From a checkpoint of a small transformer trained on Wikipedia.
Architecture: RMSNorm before each block, learned positions, no biases in attention or MLP, untied embeddings.
Each number is 128 + 24 x the weight over the matrix's rms, rounded and kept within 0 to 255. Layers, rows and columns count from 0. Numbers have three digits each.

# layer 15 MLP up, 1024x256, rms 0.0665, rows 160-187, columns 0-255
175162127141137083104118178125129169114150110096104157113104121141131112098122125114085128086133120108129147159101131145158162102127139165135119143134078138098079181151059132105169140137124092123147139185139142145116095101127119140165094145155124175088125145149119104152150110116117133113138116138105086178101113119180135128141105111147120118141050155115095123144150115091143135118168163127177119092162145107138099153165133141118155078103071102131123118109149123148137140154133130170107102118137095156121102102175085127143065113105138146112106144126133108096091137132140087144112131121109117133147148089146137125130101076150134083118170074141148153087135116141117121141120175141172130152157109194147118136117150108131093134196119136142132129172110131135132091122128144
132122143125143110148115142157140135114120125121174130099140118147152137119119077087112153125140107123154140124100138164119154161134145142129126151119133181088098134143102135140110129156107137144113110175099126096147150098145102167111126154130084126118137128099138127154150164099109117157132110110111173131128161100158157122142102125120095086119107140101122186110123135141130136176086127119150115129167201109126091137130103097133157088155113143110117144082132136148141149119096136132110133122114101115115102108181103110168112113201123125161104146160105090128129166150118211108100131138119127145089109085154160155116142144101112125118183159100111136155163116089102132171136156089140126120161120154119107132094121132187157133127073167082134135167119140123075091113145110
150115126122114158123104148117100096091121126106133104094120142130113166118120086108122099120099120138146094177072122138115144146152123139127111124117118102121140162077120157177143126109149132173124147121091151114119116135148131129123116125124106140110107160105105143124153120104157145155127136132162133105111120113119138091196108155150080113127127129132124134076123132100114142152173152123133139134116125144131174143141182138111105096121131166126126154132128097099147134078155102189072131133140117152124112176150125112147093125157159149136102132158154102097119139150073175130089154130100095152150098137134106163108127135122073109115154131104164131107129096099115138149132137126101163147107083128174096116083107124104141125132114141108134125136138135122144094110114119
148149159117142099128120152157136138100089119131107126148127138146138138115099121105134112132116121119105144104150096107146120137152085097167127145160164120117120123124152130119096105130075111117178149115140134098124143111153098132096107169068132146137135117100119115135138078145140118135123093086152140158126148133208163113131135134167104112123113136102178119133129154132127150138094125137140133133123138160126135154114128113116129173127119113095115162140094119121148135132109147153107109162143116158130139101121129107147126097143120099124141131166164159091073119132080158144142132130156137180139115119142128146107158126123124117136105142120093142148170120142098132124147104125125078134144111098100125174100120118094146161123063149115129117179133144120176118119093094
150125195114119105061113152104144137176083103131161124103104113077185126106122161119098120146110109094129162155111137103098168150124155127095117161142109142115145119083149134123104135151147121124163101085147127144106104087142107092144149157116120094115115141129117112126124142143128130135113130150109116144142151102074116138129121183125136092130145089093106134125117109114195097158151126151117087129135166089146117104137099155158169121115100159110125129108131155123137128118125144142114119146116099078131137101132085139184127149164132089158086109140160136125118101161137095100125143162108100111118106131141151147094107086108104143156157135161086158113129106122111135130129103145117129135181108216129125124098116142184161097117094138111187112165121125122127105093141127
115127157110124093168128146120107084104116112118123117119074090126115148123143177153092117112087126105115137118141117117103136088113099106162129165102158112113148118151113156171110111138168140090156132156125143124082147124112098136157107096117125110105166146100112150084144133119073166191135116113178165121174120140125120128153097104121103077109100142139155140120139108129151123147150075092087123117102070161138130155106184098104101141135130124156129101126080134083144112130115156126115112127150155108145140145126123147137107093156144116154122137104142111097109159146145178117123129124140138123132129140131117164130106127150101132128171156116098125125155162113173146136129125101134108126134086143140169098102097097149118099152136148113077093125143121165142154087128160
159140148107124093162149118126128125144141165107171110112126117090108114116143134124140097118151135145149147112128116092063171114081156109112098127110116170105094130141106172140138130153151118107132133067131124137123131117128162110133143147142158128148112159100124168154128137077131127132131132122150103122095155098117112148145104139169123097122128163093106111099163095112114087142125102098090120134145160150083127156142154142158109143134095161123134166114114115115141121112096127102061132106102126153096162083152140089104074098159148143158126101128133145146122117170130147104145142119134106160135120119170132105131125109110142149114194111150151130096133070123100146154143166071143110103153132164150141114102133173108090117152138146142112126136130124131116141107178117
112116156097116155139128124085078085100122168076124108121125120123134112095103134058161065121130156178128131156153084113102128117103095113108141125131117089131104148153178124172101158139123111171130120142083130082139095106155120130117161159092142126088081136118116111120140168105125106156124132081180094120120156114126112121142135121125072114142112145146072089140124151105131157181155124117157130171122107169127110185104194140123123138122124131097106117109127159134117125122084099113054094142172089153086101109167111131137137147165146161106113134108149106128128152111108134196132196129056103152116103105137140147146173142167106074130130115092135162023127135112112140195127115142123118105134150109177078130070146091095124104122080102126172114083109130139171190151121079
163146169126124118127163139155189138137160135112125152127138157113106113126105127140144133135151086106105121157152135070177129169096159115118122115131153135142101138108092144175170109124078120165164152119140111144141141079161129134138124107096123141088120110146151125145160125149107125111166173163170116145143145140161162168125174097164141121150170156089167135130130139079113110127155101151108081098129114102117150143185166182142159118119176137113067113112102119112160151125138169127132087119093126110142110119112095120130100159121171115106102130145137140105141108137141145123097124134130129146114112146090104142101161071109128127146131139148072153101107117137145135138119121116121152113120150143143142103090073121134077145093104103121118138125155139145123094148178123
121137128095140084189119141138123143164101139115139115139084105162123141098150157140120126136102113099148115151135127122096138122100116112122097138142130130156118143158145158145141129129118077164150107139165108094120101088128128152131104099048156136122084103085113109167150132115099095118126096149157112174128145107142139156120107155141104126156131117111126111125124100095138120152132111091117140117164147119159075139166115128144147120085123114109095179101130115116130140111129125129110098068093072142147147113132141107170110113077125122178145135137110116145086125090121116154128129138092160117128107132134121160137125150136076122120126150151146110082093095115167147083160153106156101173098097135145109124101139074115159120152126126108138077128116105118126100074112173
136112126104090130076117138099107144153149146116125133120115071123125106115168164114162112118133095108193136119115112155108151125108117161135111092143161103146076163143148154121128116111168124158126170113131095128115119091118086099135165091123107101115153145112170098130119112106091135137133111124130119143112102112128138148142119117112128107129111140114119130122086121119130131105139114111149109137167135130145096168106114147167139147172106147114124139085124116099133129066087124162118091131145102113123134104154124053100121124131100124172099115111159114192127073121149117143121161079157134164161141127109150129143165088102095113134110136127118105163097128151140150171128111099104091186146135178115095135129123130123123104149137139151117114138183115140135135137142124
142171134095108106105090144161124125122114147137122137112151164136127102126062086120131176117144127133109141131144141058111114090096118125125097142129156158128111123133150133138143102132125126118192169146119142126131161154121117116105122148083150161143130132119168113180149138142122138166129137177129094094129150137132141138104114156165074134155156112128144142131119126093138094118109110112102131126134130139129146163101125159148146153111124127109104135123138172122107153123133100145142129157163144126096127098099123151115149164107161143148101144161105073137107124115125139120102121078136116143168156116107137140088166117118117137120139143092107121080077129151128140133164117099124113099144139141120151110130128130156131091129114121127147148119109131114094102125114117
144154125123120138137155169126163157119099124126136089127119087134139148104140145074135141125135128154175150140152117100142128132113155140105067128177106126139145153116145130136121124118132127141154151124115144134119093148103121163108115154154119091110127109100118111172168124126088141090134108144120156138108113131122137122128120110134129118149145160137126122154125159090123163117101159162131093140137155113087101143144096134158127116174114121118136202127149134095141106128090184149133086138097091092148139126163080092141146164137147106137126156116082114136138144156161216106116077134100113170174118127148143136101135098180093089069132159087124160139115123154110135154096107119161091132108131137137144106128142120182137119187126162099154151167124160144155120089118147
151118143123089115095137092152140104123101184109057138127123091146136135123129086116107132153138103143139112114138124116078134099123118140111103154101106128086164105146120155144096138097155120149142114103077124079116134087154093117146118161129123158117150134120121143153114133135104142118147161097096150149147137095126096130159140078140133126130106167124114122136144148182149127171128161107155145108077136115147182130096165143138111126152086149123145152141136128123139148130140107160130115116156122137122123166142116174113133116155122109151121173142134117128111167123165145131119122152118096110123155120128118135147141113101110171115151127139141124132106175091093152154121086130170143145154086146141061119124120126180136125129101140126114116152127112144123129138159175
142168164099129118089107138133139135114113100133131120090134150135167118123108126146122140144134116113149152107126130164096146108156112109183138108127145122085121135168146089142124089129115127133149149179148118076099116103169115141149137109090100160099184157123132091132148142089122166086131126083151095199134138141129143145142156125136082141120116133104119125084113115119127105137135103130134118111123135117099127126156125119123136126115144092061091114120108131182158138133154165150107113123131112105090130129132095094138105124139167112167136171167152153089135126168155137118160138113157109136130071124120071115125163147138138125074109133126082153119115160145136129142117168093151130183121148116133077106082072109127135115119135128155110124143173148143131101091139135
099136157181137116122100151123111136105120147070128142086112103114147183100140102119098177109124102101093094102101104130155097103121100101104136153116112090129104146111111115157104145117144102148133167137133150131130141121100086147114149115143132146102076137088117122125171108176100111169096118103065173082096129097098176106122117066157151097134131138160121109112150109073135170110124098122160118091157150137107129144110106148159119169100118162105129131121126149152149138136108143123132084126134127140114117159143104108168099148120116135143088127121110091088120141112170161128135165134131140130146136129154099148128121115107091140122181135131124107105108126129148118116115149115155140136151118095135123148111117103084104077126139173154148101127120099146120148110098141
137147154116157125117112157104101107155120142135111112102146109142123075116128124129149117129120153108076154168097108133102160109113096184127137160125187138139117152164111111111136132127091131144150132122139134075071117132123144131161159134132136147129095126155117140129109146148132094155123158134167144130111143094141161125159127138121113113142145110110091124139151132134118101106125140140156135152186126131163089137093128174140158148101102111129110119155128143131125138118127117185114176143134119119146143156136094111167106084120161132171081162147111130119108117126133114152188127141163140133138146146123121138115132134144145152109136087133115120124115122089145124097108112151137087135153100153132125119102114122106129121126138181106144146123133106105113132116123091
076138131114148080146156152114130145113089117112154153126138138091122161101138096118154133080139114143105122149095121126152116156090156127122119092137108112176143096136178176121125128120153118135148154133105111131137085147095122185120088146099076084102129171133150144111187106153124148106142090109127135137097105134159138105160159120119139132093131131132107118141139176142149155098109142149107098142175163081071118114112130138142187115147162157101111148132150093099122134090130099148102140140152112149175096130119122116110112149103151113156128136136141112110127160109135181100140119108141108180191086087135136142141134141106169122049159142152122108111145129122121161137080138134141115170092080149077174133117126147163105111165125148107150137143112147098143107109148161
137172112112100108140132144090115118124140108130143143106127089147114122099073152137129094168082130161116175119091108126116154107141121143137082175142159125138056109165130147112095130135128140130159123134145153151085097087102123116078156132125146152107119157087130104151136148124141147125166121145144210150129119110160141167134132087149106130147092111114155094072104123119147101151150135149149147136155125131120093129129139122140188120111089138076118125151146132140108113170114129163128139117125129138144163105123109095157119160127145147137089061146118089121125179129156163141140176146125126121141130117116155089132135097101110136098149100111150140084110152109140102123129114137163136146175122143112146111099118080103131152165109106104109140142115107179129100104125102
121126133099118095106176126134146130128138173146086110128121096087139111106109149156125134134164124121121141097155087106162158136108102091093090139160122117137108172172157118110129070186149086158130136096100101089094111083134095117095107105125077097112134145114143088131129106143106119145134096085171137143120116114116148104127130165133130156120089160108112140081148132106160171128161120137120135102114139101148112157148150116119180134146137115112101146126120127116145145120117143205105133126110115151123098102101097111103086119113148096146113110128131139131155107138134144144133140144116113108150137122135095151107150165131099166083117097099114149110121143151156160146132117128134103105105126127160094133120100171147102124149137133119095105144154148108143140107192101
096133132093067110113156178100190150120138108124110140111113131136125124117106121098123141144137113153122155144127087179084117164132082178144141150109146130120092143124093135123116135117141121151142129134091081141131176111142113086108139112107121171109126153115060118113138159088116126136074099164134135134157122166127121130159131110123144114137107142141153099138192139136138132160173103081099131145093159157117169125125119151156116137103128126091102116156124175121151182095049127144108138114109113145181128113136135097137108093111118169194086139149149130096120130136123156136107176101087116153103109128139144140096158134100103128116141185100095132069139096151135112159132157141192141183150140153131108122125115129119091095151110123164161058108114084138138142141143150
120177140049148112132102186122152118132138169101128098115142090159115099117135155084163091140140117134118163135136094118096181115106055104146119170125139157077119093132147164142137130146135153083127123130132144137113109107119134117099061158137100148138102147110152152114095122131148099165115106140128089131123158091133138104154136136142167081161135092099150141089130157114151109118149150175103107108126179122131135108139112138111167167157107092125126136095123115151139083112145116145099125103114124153114098138148092120160128129175143101147145122160127111174115120128110124124129125160089169169129139091186124164122130112118102129135116111144145125171091123140135128092103139136150116127123097180110189136110109096153124158148086137152162130096127159154124131102145085
128109118089107093133129075119102165146095110078151184115143140126140146101123103108130095074119123133129137163124102115110104110152095109118115145108135095115160135151151185172116093142098122153134136146115109108084150128108109138162142114089113164133097145135138142141114120133115115158102174150165137137146144102132131128122137145183122134126179114133116077130131079148090123124139114125107135141070156137111103153132173108118127139163150138153133145125125125163131131125097110132136044130115121079120128105179139114139085121168102127101094143136095128128128118137107133135146112095141085117118126127166133122091131122091083148089145128102098106087152129110110177101148115125180111116140096137108110123115117129166083104107110146129119101120136088106170124079139105
083144143147139135127144139117128145149114155128090102102059094143119119118152143130158134150125167124115125140133099104127097126129125133135104140145124076140084160126155126161121174152113112094166145141113133104125132136126127121160115126151106095098117124119118064113122101135121123105158163099108139146113168090156142118142115177122133127170116133125140137093134130126140110175127137163130112153143135146150138166164155158116099140117092126110087133136135181128095151109138174140131126090124110117146081097127126131170137110148142140188078163120106135149085119098102105120121121156154116151124149106118136157117139163121106160155178131099164097095125092103107168124131142152124130079126124167103152157119111145123094091107096130108134123143124151123144126118130128
122152149128144077125131116152134142096150147098128178136128109088082112122148116145162141131125097111123149107144111131127134120117112101119127135146118148111153122139156147134115065119167103145118154171140142129122108086121112125137124157100112123113108098117142099113103104101104134116146108188159125142147140108108155114116103099131132110092144159116089124105174101140160136114151103180130098109145170111131140136137149160134082124128157144111136144121135106132109099134145148137099113123164131131135121110153080143153090123155099052114138144126148113131129165121098162149127131127057119152156100130174121107149148111119092105121133129134108152130115190183156145155145151109105139108122055152148118115140115116138113148160110097136095122162131118150104145087123141
147166140136116122093122149115160088151120118101156099125096127106122131101084107100084163142170129149168141148155170111108136120126136119118122115151116149122127159136138130107130110163111148158118116114101100120145101125157141116132146142130123112135111144081153103151120138112093159138129183122143121139121137093067135090158125080145092133114154137131057122127116136152161144179145147131133114128124157142096113143126094100139158120133131146109141186124161139139112138079155120154087111110123116128123108113155148102140121150132123165139123123138140115109110151121109146124115147139084116152167090157160137132123145107144105104121131101123157124083118124119107155100154094136131077134157141149105147139145131175153132128189143124086151160104129117124146115112164144
171123122102135127144167192130124094136065191106118153093125164115088166107115115111151081139097086118117139118169144125117172123149125148128122144158125113121157138099107121130109096163116119161128074141138158136101138090160127108157110109126123114155151149094136116138140138113091133136112123128167107121102116135133152182100126140123147106091113132113088121145125054089168160089137144116138104095142126107119100163132129154160128132145166145133103139141136134166080158089103157149141121147148051113095109116163146134126077104145130119121121124087142117125144133123112145130146151150138107159142178099125116159136141108124133113146133175151096163117115128127171120115065119137117152153116112144172146151159134119124099129149132153112162088130160119107160108140119110
111146144105114122106136132118114069156119103114099159086116109110136118126111110126115114117125114129137152111147128087142135098117130148136109131146152123116118133116104141152109095132144122148124108144124156139113120125172124131140141099106106094103166166113094125155112090128117101136127109170140123159139104104161138159111104125121151126112112083129119154127141097143151149135139127145116141145113124108151137183133119143141139165141092147136119118142119151159119129131134166098120085093118107142169151146168127140120147156170199126105086158143139116124132108140141141135123169122164088112131134107122115114173127131116153156179123128105095124136073165176168120165111137129150078138124135120133114139150119121105137107102116101100121107142133122141158138124152132
# layer 15 MLP down (transposed), 1024x256, rms 0.0587, rows 160-186, columns 0-255
108144179091097138158155069107081138130165087110104081156147120120102122150165098090108136190096135140168144127127087139140107164138131086131140110145179129119157137122198115088114111156093125135107083160126139082122111148155129067161151110117154173144129148013100107131137110161135111136136094122063129125117182079128133108155166100155072097112170143181128118090076106075162146122140115165119128138134157112155134100135180112140144134069101138110131105167152130148147141131110110131141122146093151129037184119128097138105103095182169122125144113095119126092089159126123118131091131135150112152113126102118146139160135157137095094124118119135137176144074124145122141105131102172068123104180140153126140135113121158099113155100152089161109106105115106148131135177127104
145129130113114158134136118190114130096142101181112157157143134141171125172107102132138164125112142120194133149071089123095144145129149147109127102141092155150098160135132133135103146155142128115121130167123087144118109134134137120160101137120114097114102159104090156104088121124081178097121124173091155133111132123113108128110162117141149122104131115101134107118110128132165174138138110140104121146065156109132146122093081099157179098146136107158122074107114116152171100116130121103160134098169137158119122144117187134132120104117151145114130108133141114133101111136124136144134131083101100129138151093120140147154135146150119156184167115135096159142143120119126130168153082151123090137194157151102099176164135095119184096130106161091130146120112127151132110104134120
117109164107145128140111161144130131143131137147135150127079107130160147120094164084101117118142107129132112104124119159119126161126124111167139158160136102095143088165122114123136112183129115139136166114127167106114153132133156118145143131108154123119107103126130088174087167105105122095112121074121143113115125140129117142106146099127171166153146103110161132100135161133115113113121138106117123131142075111149141118123137141136128142131106081087116103100103132122160087116137163135133140105130108149079153149105120148072149126119136108138119103115140139134069090133148096138106168119070146147137095129098145141128164163083112107134169189124175142110131132134143104154103133114091079100128106130134109108127104146138132108139150119122149139181101166149154172162125110
166103125136106161149110150119106147119105125144151154176097106176127141238119148123135133131148138133112137111149123122149170132113143167152137116126135141124087099125081116144154106093127121124130134121175098172097149098115122148131125136122102139135135114132118111148156096118117120149144134079156141114138140158137095097151151133107143100139158129145122075128167122118168137104108157100111132140170122152108115101132118138083113103134161134105166102131144086119110143103131154100137112111121102141134194133115140107124128123165110106124139109104127129133143136132104132147149113131135115130146127145116146125069112149142127095166133123124125133136126178114133096144149120110130104148127114123088125142107144116142120153117102153129130159136108134157139092131118145
117134119100142113117115127129147128097111194101087138148102169147085126151094132143154132124123129115151099111162145150084071109126135150112157091104134164150135146119113153154127154130147113155140130134098104096138127149124143135146146125154124157138164099133151096097130170166114133122162163091107140132122130132128078100130139099096089120093070111132128107155126155127101143094166109130107163134119130076089069122143147071104084118127134125134090112131102130117157123167173132081116134115141118097140126139117142140095146086175127078077101104091045156091131157088116102119141145107119109119164161088124026056123104114110157151085086123136088127134129148086141097111138093135131123158086130128107094075145071141129136099084121106158103153117144098114143161117135077
113112141118143130122094141135101118178133121156125119142154157150135135255138127118139119136155138129136112116131131090134148095116133149159138154131107138098135123117103139122155140113116111139154145120132157123131116123152135134122143127128117161081107140143127141144145133117131119092131121131107106138171156120163127144120134126103133146141171090130155130125104149115134122133091129130135129149129000120123138097136107123039095118135129121118133122153142114146129083168134128133125122138105122138123143132124147124106138143130121124110132139141162111109107093129141114107151149155136116142107163125120125106141137107132143119132147122114117105109099122145147104113134150160108120148127141137109126094154136109151139152128133097107121111130145140110121145130127146
126073157142091155128129140119113136177118113132121165125125140108149116033155127096163096172111108113130131152122135129141131109110119133148118118132109154152129149124131127140074101115147114109138139150121122125101111115108105126119144148163124138110136113125122151125136130147090119128140149078126148174151127179118149114145150166168167112115107161155149130094123142118135148164103110104151079115143154146074135072113087157139115129092142068127123149142184150139141152137104131107113148152120155170131112116128087130144166151118127126140129109158106102120120174097109124137123099135075153158097185124125133121182157155142092136115126157121138160161117140140125110135121159115150130077120147149116137141165150086151131107143123186136138124132162147163152156116102137
115032126132169168191107097166152137160148162107133125084131086154127149093118108079143137146142172134096116143162114109130133107075076170139171121098146124148091136119178086158125126140119153148154125085144144050187107138147140148154153095134086097142108155134079142092132092141172113141115101133132123115094121137164148139162114146126129156130158145123054086180149151117159121145126131143099092171121097146098123124128157118110134079114116117090130103109104166142122113174157149142131127147155132135127128130158145136120130173107125115082123119090150112138099138120089138174110169117088147139137131144061134134156146086133071085137072130157173161104133155158095083160084119137100123138140131145174091089132108091135128106086115077108139184104096137123137178139126121
126123176149139144141107131151161158145160151117081149130144147102149165176151152181119120136095135145144124143132163147124115129112145142105152138117133105179134109119111117102150159164091138130142153104113114141140140101143145111088137125133120107050150070120136112142134123132126129155146154142166085119111112150111108111110148146141099131118132143124122145114140084157122123137155106142100108143149120163113161138107142118138107131148159123103119102107098129119132120172119153102180108093138140117098137173154102124165113090077116115183141108151110141130125122113131122103126113181161135120129107176140092195166131122108120141094128123172168126104124109107094162169129139139135149116128170144104140120142126143143097154111129110152175108107148119137141129142145138
140107151105130164143149094160107187165128164115103087147136126140090137081162128124125123172104133084158143134093141153138150091137127128067108131115105131087143122141094109085121140118115170139143135145184142117162133122140110110127151086094080106073170108140125126151118129070148158164101129123133127134157112142167161101175146100144073123184130116113115154102118144164210133092107123090139114121137124159138087091151132109127120118104140150080147126120125098077159168138119127111135132090108076148175149146155154118130117146089147150098158115152123108134114169118092162169133115141176095131145142158108120095174123126138113160160116122096152139131113103137111139118088132078144085084097130122112118123156143070154187162154128155138114150106112100097127116121130197
143116115133106129169128128121100111162109115150206112177134160109102161185144143120097123106156127085144114172097161126113129156115124129175107107132108119092132098156136107130104156133140112160129154105158166116121101162139089135084145106150153115162145131159118118149118082080111101135093130139156089121129091155108137091103087102059131093120140115087142152114145113119116116116111143088145123166136122161133107095129128139118133136133109138122147125122165095124139102097166135098158131142103121165083134106176125137137125108142102150119138128143091134108150089101183155134141066162156131144152090124142125145158108151124107123164127120182124107162152138145111127109104114116121105147119137120128119086080137133114122169112088144135092139077119097185142119155129113
152194144122122146132131131112133111149162145094144102120130111159136154113197181148156133137095154139143154084121130129165118109137152103105133165113135115113100113106139118151129155147153126106113117115123103156137154114135157088086141098172118144161140083100159138120125108093121110133099115105142103133123135110135130090143121141109109137111133165098111167119129131117121139104132130154142152150165114095065161100130140125123104124160148132123116153129164102123129116119147122117103123129133121141109132148144112129089083112125086122102117148105177165123117116139150097156136137144132143137140148128109154108162121112140144145108126108104150115137122106119128133114110106159117135148116148141125136158140083130100135157116112145116122126109112149109123120134126152
129140102172131150192139141114116090144145132146132165144112146098125189130121113116103148120102093134140130111147140130105139117150121141164151152105162120148147116115169117113106129138126179131122135069182161145153100101091112131165134135111142191125110129134159124134153167161150152123138151161120130119118125117138122136094085157120115108137166087181102152140135137146138083120122112120138150125131143120170142150108178142125097138146129161161165087087141180121088078135097132142172113126162147118126128146158124163137104101124118100118190087130095140126163135126168102117134106099145134104081144139128178106122109095133119134101103168128128137092187148116101091134134163112133043114126178102115154135146114121143085147095164110124094131114140051137103108152106125
141166157163136150127130118141146126095114145124097115134117161138110122136111118124158131139141187091138155127113115138145067136098101106126143089124123142150116129108119120162121115191121150128140138106142133123119156091147138108110124141132136140102115114104145116143199144104117158109089143096129126135133149163112123135114108092113116160133139139108099137120133115101119150154119147142106157119180149150065087125136119141139123109145135164150112157147137156145131160140135098114129111178108111143149157118122081103080082103127109126116121131090139155145116096109132118126091098085148125142112149105112163162104150145139125120102146114127125113118172096131116111116151129121124113134132128099131128146085111164116164159116156154109148140095108132136121097142136083
128159121138144140140127140101146112108121089175099159135098147107101092218159139109151102126081131137135157147116107127136127106143078118119124099161125156110087123150128134141098118084167135108175142116126111129117142173126115138117169142108114140112126135103122147127168166116121109116118147097162153081159150131096098128157120127126129110144130117137126141131089131177085124128148158138150087129103094138125143138132137105058136095154136082139141099115146117120174111101148134130095099146119114112149120128128149125155125136114146134105132136128130142104123162162082158142093127159132139140105154104130082112181129129154119112096169079171117136125149128134086144163125103112111143141130158125150156118152134115136147121157169179140106113083112116129121118105144134
113165084179072141148099136132125099131147115161103099150132169163087103185112144133109123162134125131126139149091140129184132105150103167144142141151126134138223101123158108154084126165166117117103130150106136115141097142156127116136133120160113144105098083132130149109128134131152109107122133130159139175150155122102119102150094135151107114101147124130155119152119124122106121137118133112128112166139095192170180081098120086070119145124102117126143107160171101102142082155123117117105124146128175151091171110121133150137142096102168152120132126138096137122189106115081152117108098191160167073089146132120150128131164139110131130147130164126133106149112116120152116062105120135127098100143151123119102124169118165154102157062202113142111123108163126145087150131137146
118130113132136150143123099108192120151112122141141135136092133135111123153097125101126157139104140127174092150114119101143108119141115085088133113138112131128156140107121145157118131141132155135117113124119139124119084126146143122157111181125082131155136130125104093168115132166149137124146118079130176118134135123124119132114127107126095130141108091121112130179112126125129145147114133123106143163100127141104120111118121115109123119152079133124135133190149098142132124100159089128128121133120151114095147159137137102127141123099114110096147139086136152127145095097156151081116170154114124148175136146137107145118126160132129121141090126103170141133124150139170149095118125131117102139143160117132160142156126118093082119147132175114126095118149115156150142097157142
145133174128128100158084130122086119100123132097126133133100087105106115114107118143129114151136160113197167131137094106157164129160119106105122117107099154163145178102132090155066091146111158114092107111139109133107132161162128125151164148142110170150116119132108093114112133137148100113166122123096160122127127140169103147080150123100099131132115131115148141152119095141077117167127094118141122156096125067119134149112151095130109153114084056182143096108169135110159125155125083103105140156142132137134171129076097165127074104115126102127122117151141107107134092112123168100115118103073109165123181134171172132153108116109144138169140160169120126122118136137138122127142159142147135144154149138129122185105101118126102076149105138158135129111113124156124111108108075
084131137127095165119125122143124118127131123066128110138146123122137094128158135156084135109131144148128090108110174172159134121131136095101129160120131111140164137103133122135171168102121145109132122054074123090159088120124129156128136177128092124118143158086121145105135121135180119169113052110144174129089127092142157136158069127110093117086105112122097150129095092141122165075127148094113108109127101141110114135154115091115084111149087151104117117156140112135127113122132123131124157061130118108125154157111150117113137142073140164156148125093116124113084129171118127117114172164170146114140110154139101176123159162135101122162157105128122130131136109145159127141135078137142133167155120185139161139161105142146082096132149103110122138097122135135156125104138122
138101129131125146114115101148128166114132118127122089117107134154113146143137128103170129128093117128145111126105122131121153142158134159084113117136164134155114140121132128097147162151105154129136124101126133144129123157115147135133142121159130092150123135131099095118130106087101161127143097105113122142132072125112092159135093153148112142109125162124149136124137146123115134098146196145143103112111181100078124133125135191156159149086083132119159176069168132169128125161159110144132135145100155164135120144142123135144129106154144089137106113110114128104122153133145186125126146130156155112095099138147128090137113138186123128156130112138134118111143139108122113149106069146139158131124151146162078168192098127175132105151153124120160128188131168143124190133108125
116112139104133185113090100193116175125103157132110131067145107130123130000107103119161082107101108104139148097109147132121151119168120111101120111148131143138110118135129105120152122155099159150167130106133105143110126120129165082118092087153095127125154115121140130145126110105142120162180111111099099148107138142142113138127137109144165149138120128143104098147082090136136132112108108118093211130110128125144140131119111136150128078121109099098156169123087137141100144163158124121163143092112110152103107103172140078085098136089171107109170142110099151123157123067096128089177132104118119152099120148142120108119146143129141105100116147137107104158121120173144134122113103151113099120095121119165169124112133118131100149158144136140114090094051121132055120102150146
157132187149146114154169177106128161103112104127139123135162131132136161055110150151118152168092134154166165094161124091117160118122133088108148115144139103134149125118121145137149126147166126112131085126161136114145144105108166116155166146124124095150081111139137109112145127090181163178081187126138134142132143117143136154163102099103169093106168142158162123150144143116118168123151166094119162084120126160106155151128134138102116130074164122158099162078084154140108110146107138137119121148126135144120154140105080126108093117103113121148125171150136101121142105150113110132151138131134166146166166134143067115064141154123145116088128133129141068075111114136102130085148138075062117121145111153120138157169135137126172142173115125121120165137112092144077150130074127
173088158072132107130104115158147119104093140086129148113134090132120133088147132074114138122135093105145085157113176153176141149123122114111146128102114162120107114154138149115147149154127137116126064134154135124124092106134152141121171139166120101146131090119126133143119157137149104129089132095083098136133113120149118125135164151118142157136162111097124132107132095161149147108135150133122160130143107127142135128093115105169137076133115134148132122161158173133104125174110147107144123171104096177164118070141119139135131165129123098132146155101134116126130110133140155122127144165144128119144140187142139098156124134126090139163166112094155110106099173096110190097134116119094114138170078136130144132071162122125139144150085162085132199111106147135125049163099161
118138098093193122153095102136130138153125145082131130150129137141167157167150117177133155152141106147158170115116175121153135135117124121143159074172105111159165138130128114143134113116137156126162102114160128159168137132135125179136145178170131154160136120091130111147129126122138122122147148157163117164104143122134139175150113142090138134114139121129154133135185164127121128126108129153132156116124106112122124140137136112118112118139123174125103142141158117136115124101099154107097123159101110086097108125095099164130146118142106110078134135136100149134158142149150142121146145122120126124123088129128121124136106124110136125104120115135140146082093142127114121110128129132090114146177107116140119134117110136135112135172144109133132137183068136091123097147110084
133118115122100133124123119147116099081125099139117146147098125142160103126094115124136114119148131120168138126154120063137126124144105144104095099110148122094120136116073110133111141138112150139127112166120099122090153133116167094167141114152107138146080110117100152115114139135074132139137090101139100136138170149098161108091139126141134151129119102106136139118116117117131125144146103129090117151140149124128109134128088151148137097125121144103112132139133123143124146131136145149147104119136154107118116113101130131106097108091127145146113131145109132104138141154163106092115132150127140146125110136084123139111113139134120098101119115163096137098189107087119123133137098085131124136131139124162112136166102127112134136125120148107103107133165158137110116193108140
138096155099136102119088105115143119111112111139154134124118140140100121085134121157101136130080103118121168100143125135130149137112127147140193144147120154110103136103149117056146122133130131125122147186111163096117140094142122139136142106139096164129095092154143107140118093108170102148139160127155155160156112120143115130136161119128179123152113152111156084185132121125081119135121127123160148112135112122130149152133136126117129096137128177129112132169121118157144167117117097124154112136112130110126134114133100133124119101142110136134117156184127126135080142121142130145103117172128154141060155084136154136132114136134115109157100178167096124123076110115121100137125132097152126121149135101113175145092110134165143154153143128147120133110119130097120074118112121
155104144164081151134171140157151130077126101161130127179113162136158139086114073131118069107065092097146150179128136150096095146126173100126089111136138106071108154141122118154140124132119137162134134125147158137147132144133130115131118204051130129155139129122112153107143129146109115117089178094129135141091124157130143107101155077121087127168104116146121126129127169161114072174152111097107167119161146085113084141132092183125146156124142103147120135101186135127147135133122136103164128141115096184110112116122120115149099101140105137115150131126149051129111147140112139140113077139118136145141114151133140149124124094115137100127151124072107114094162133101126128138160137112140172093173149155117089100137149123103125151156134144172142089144142129142111161157110142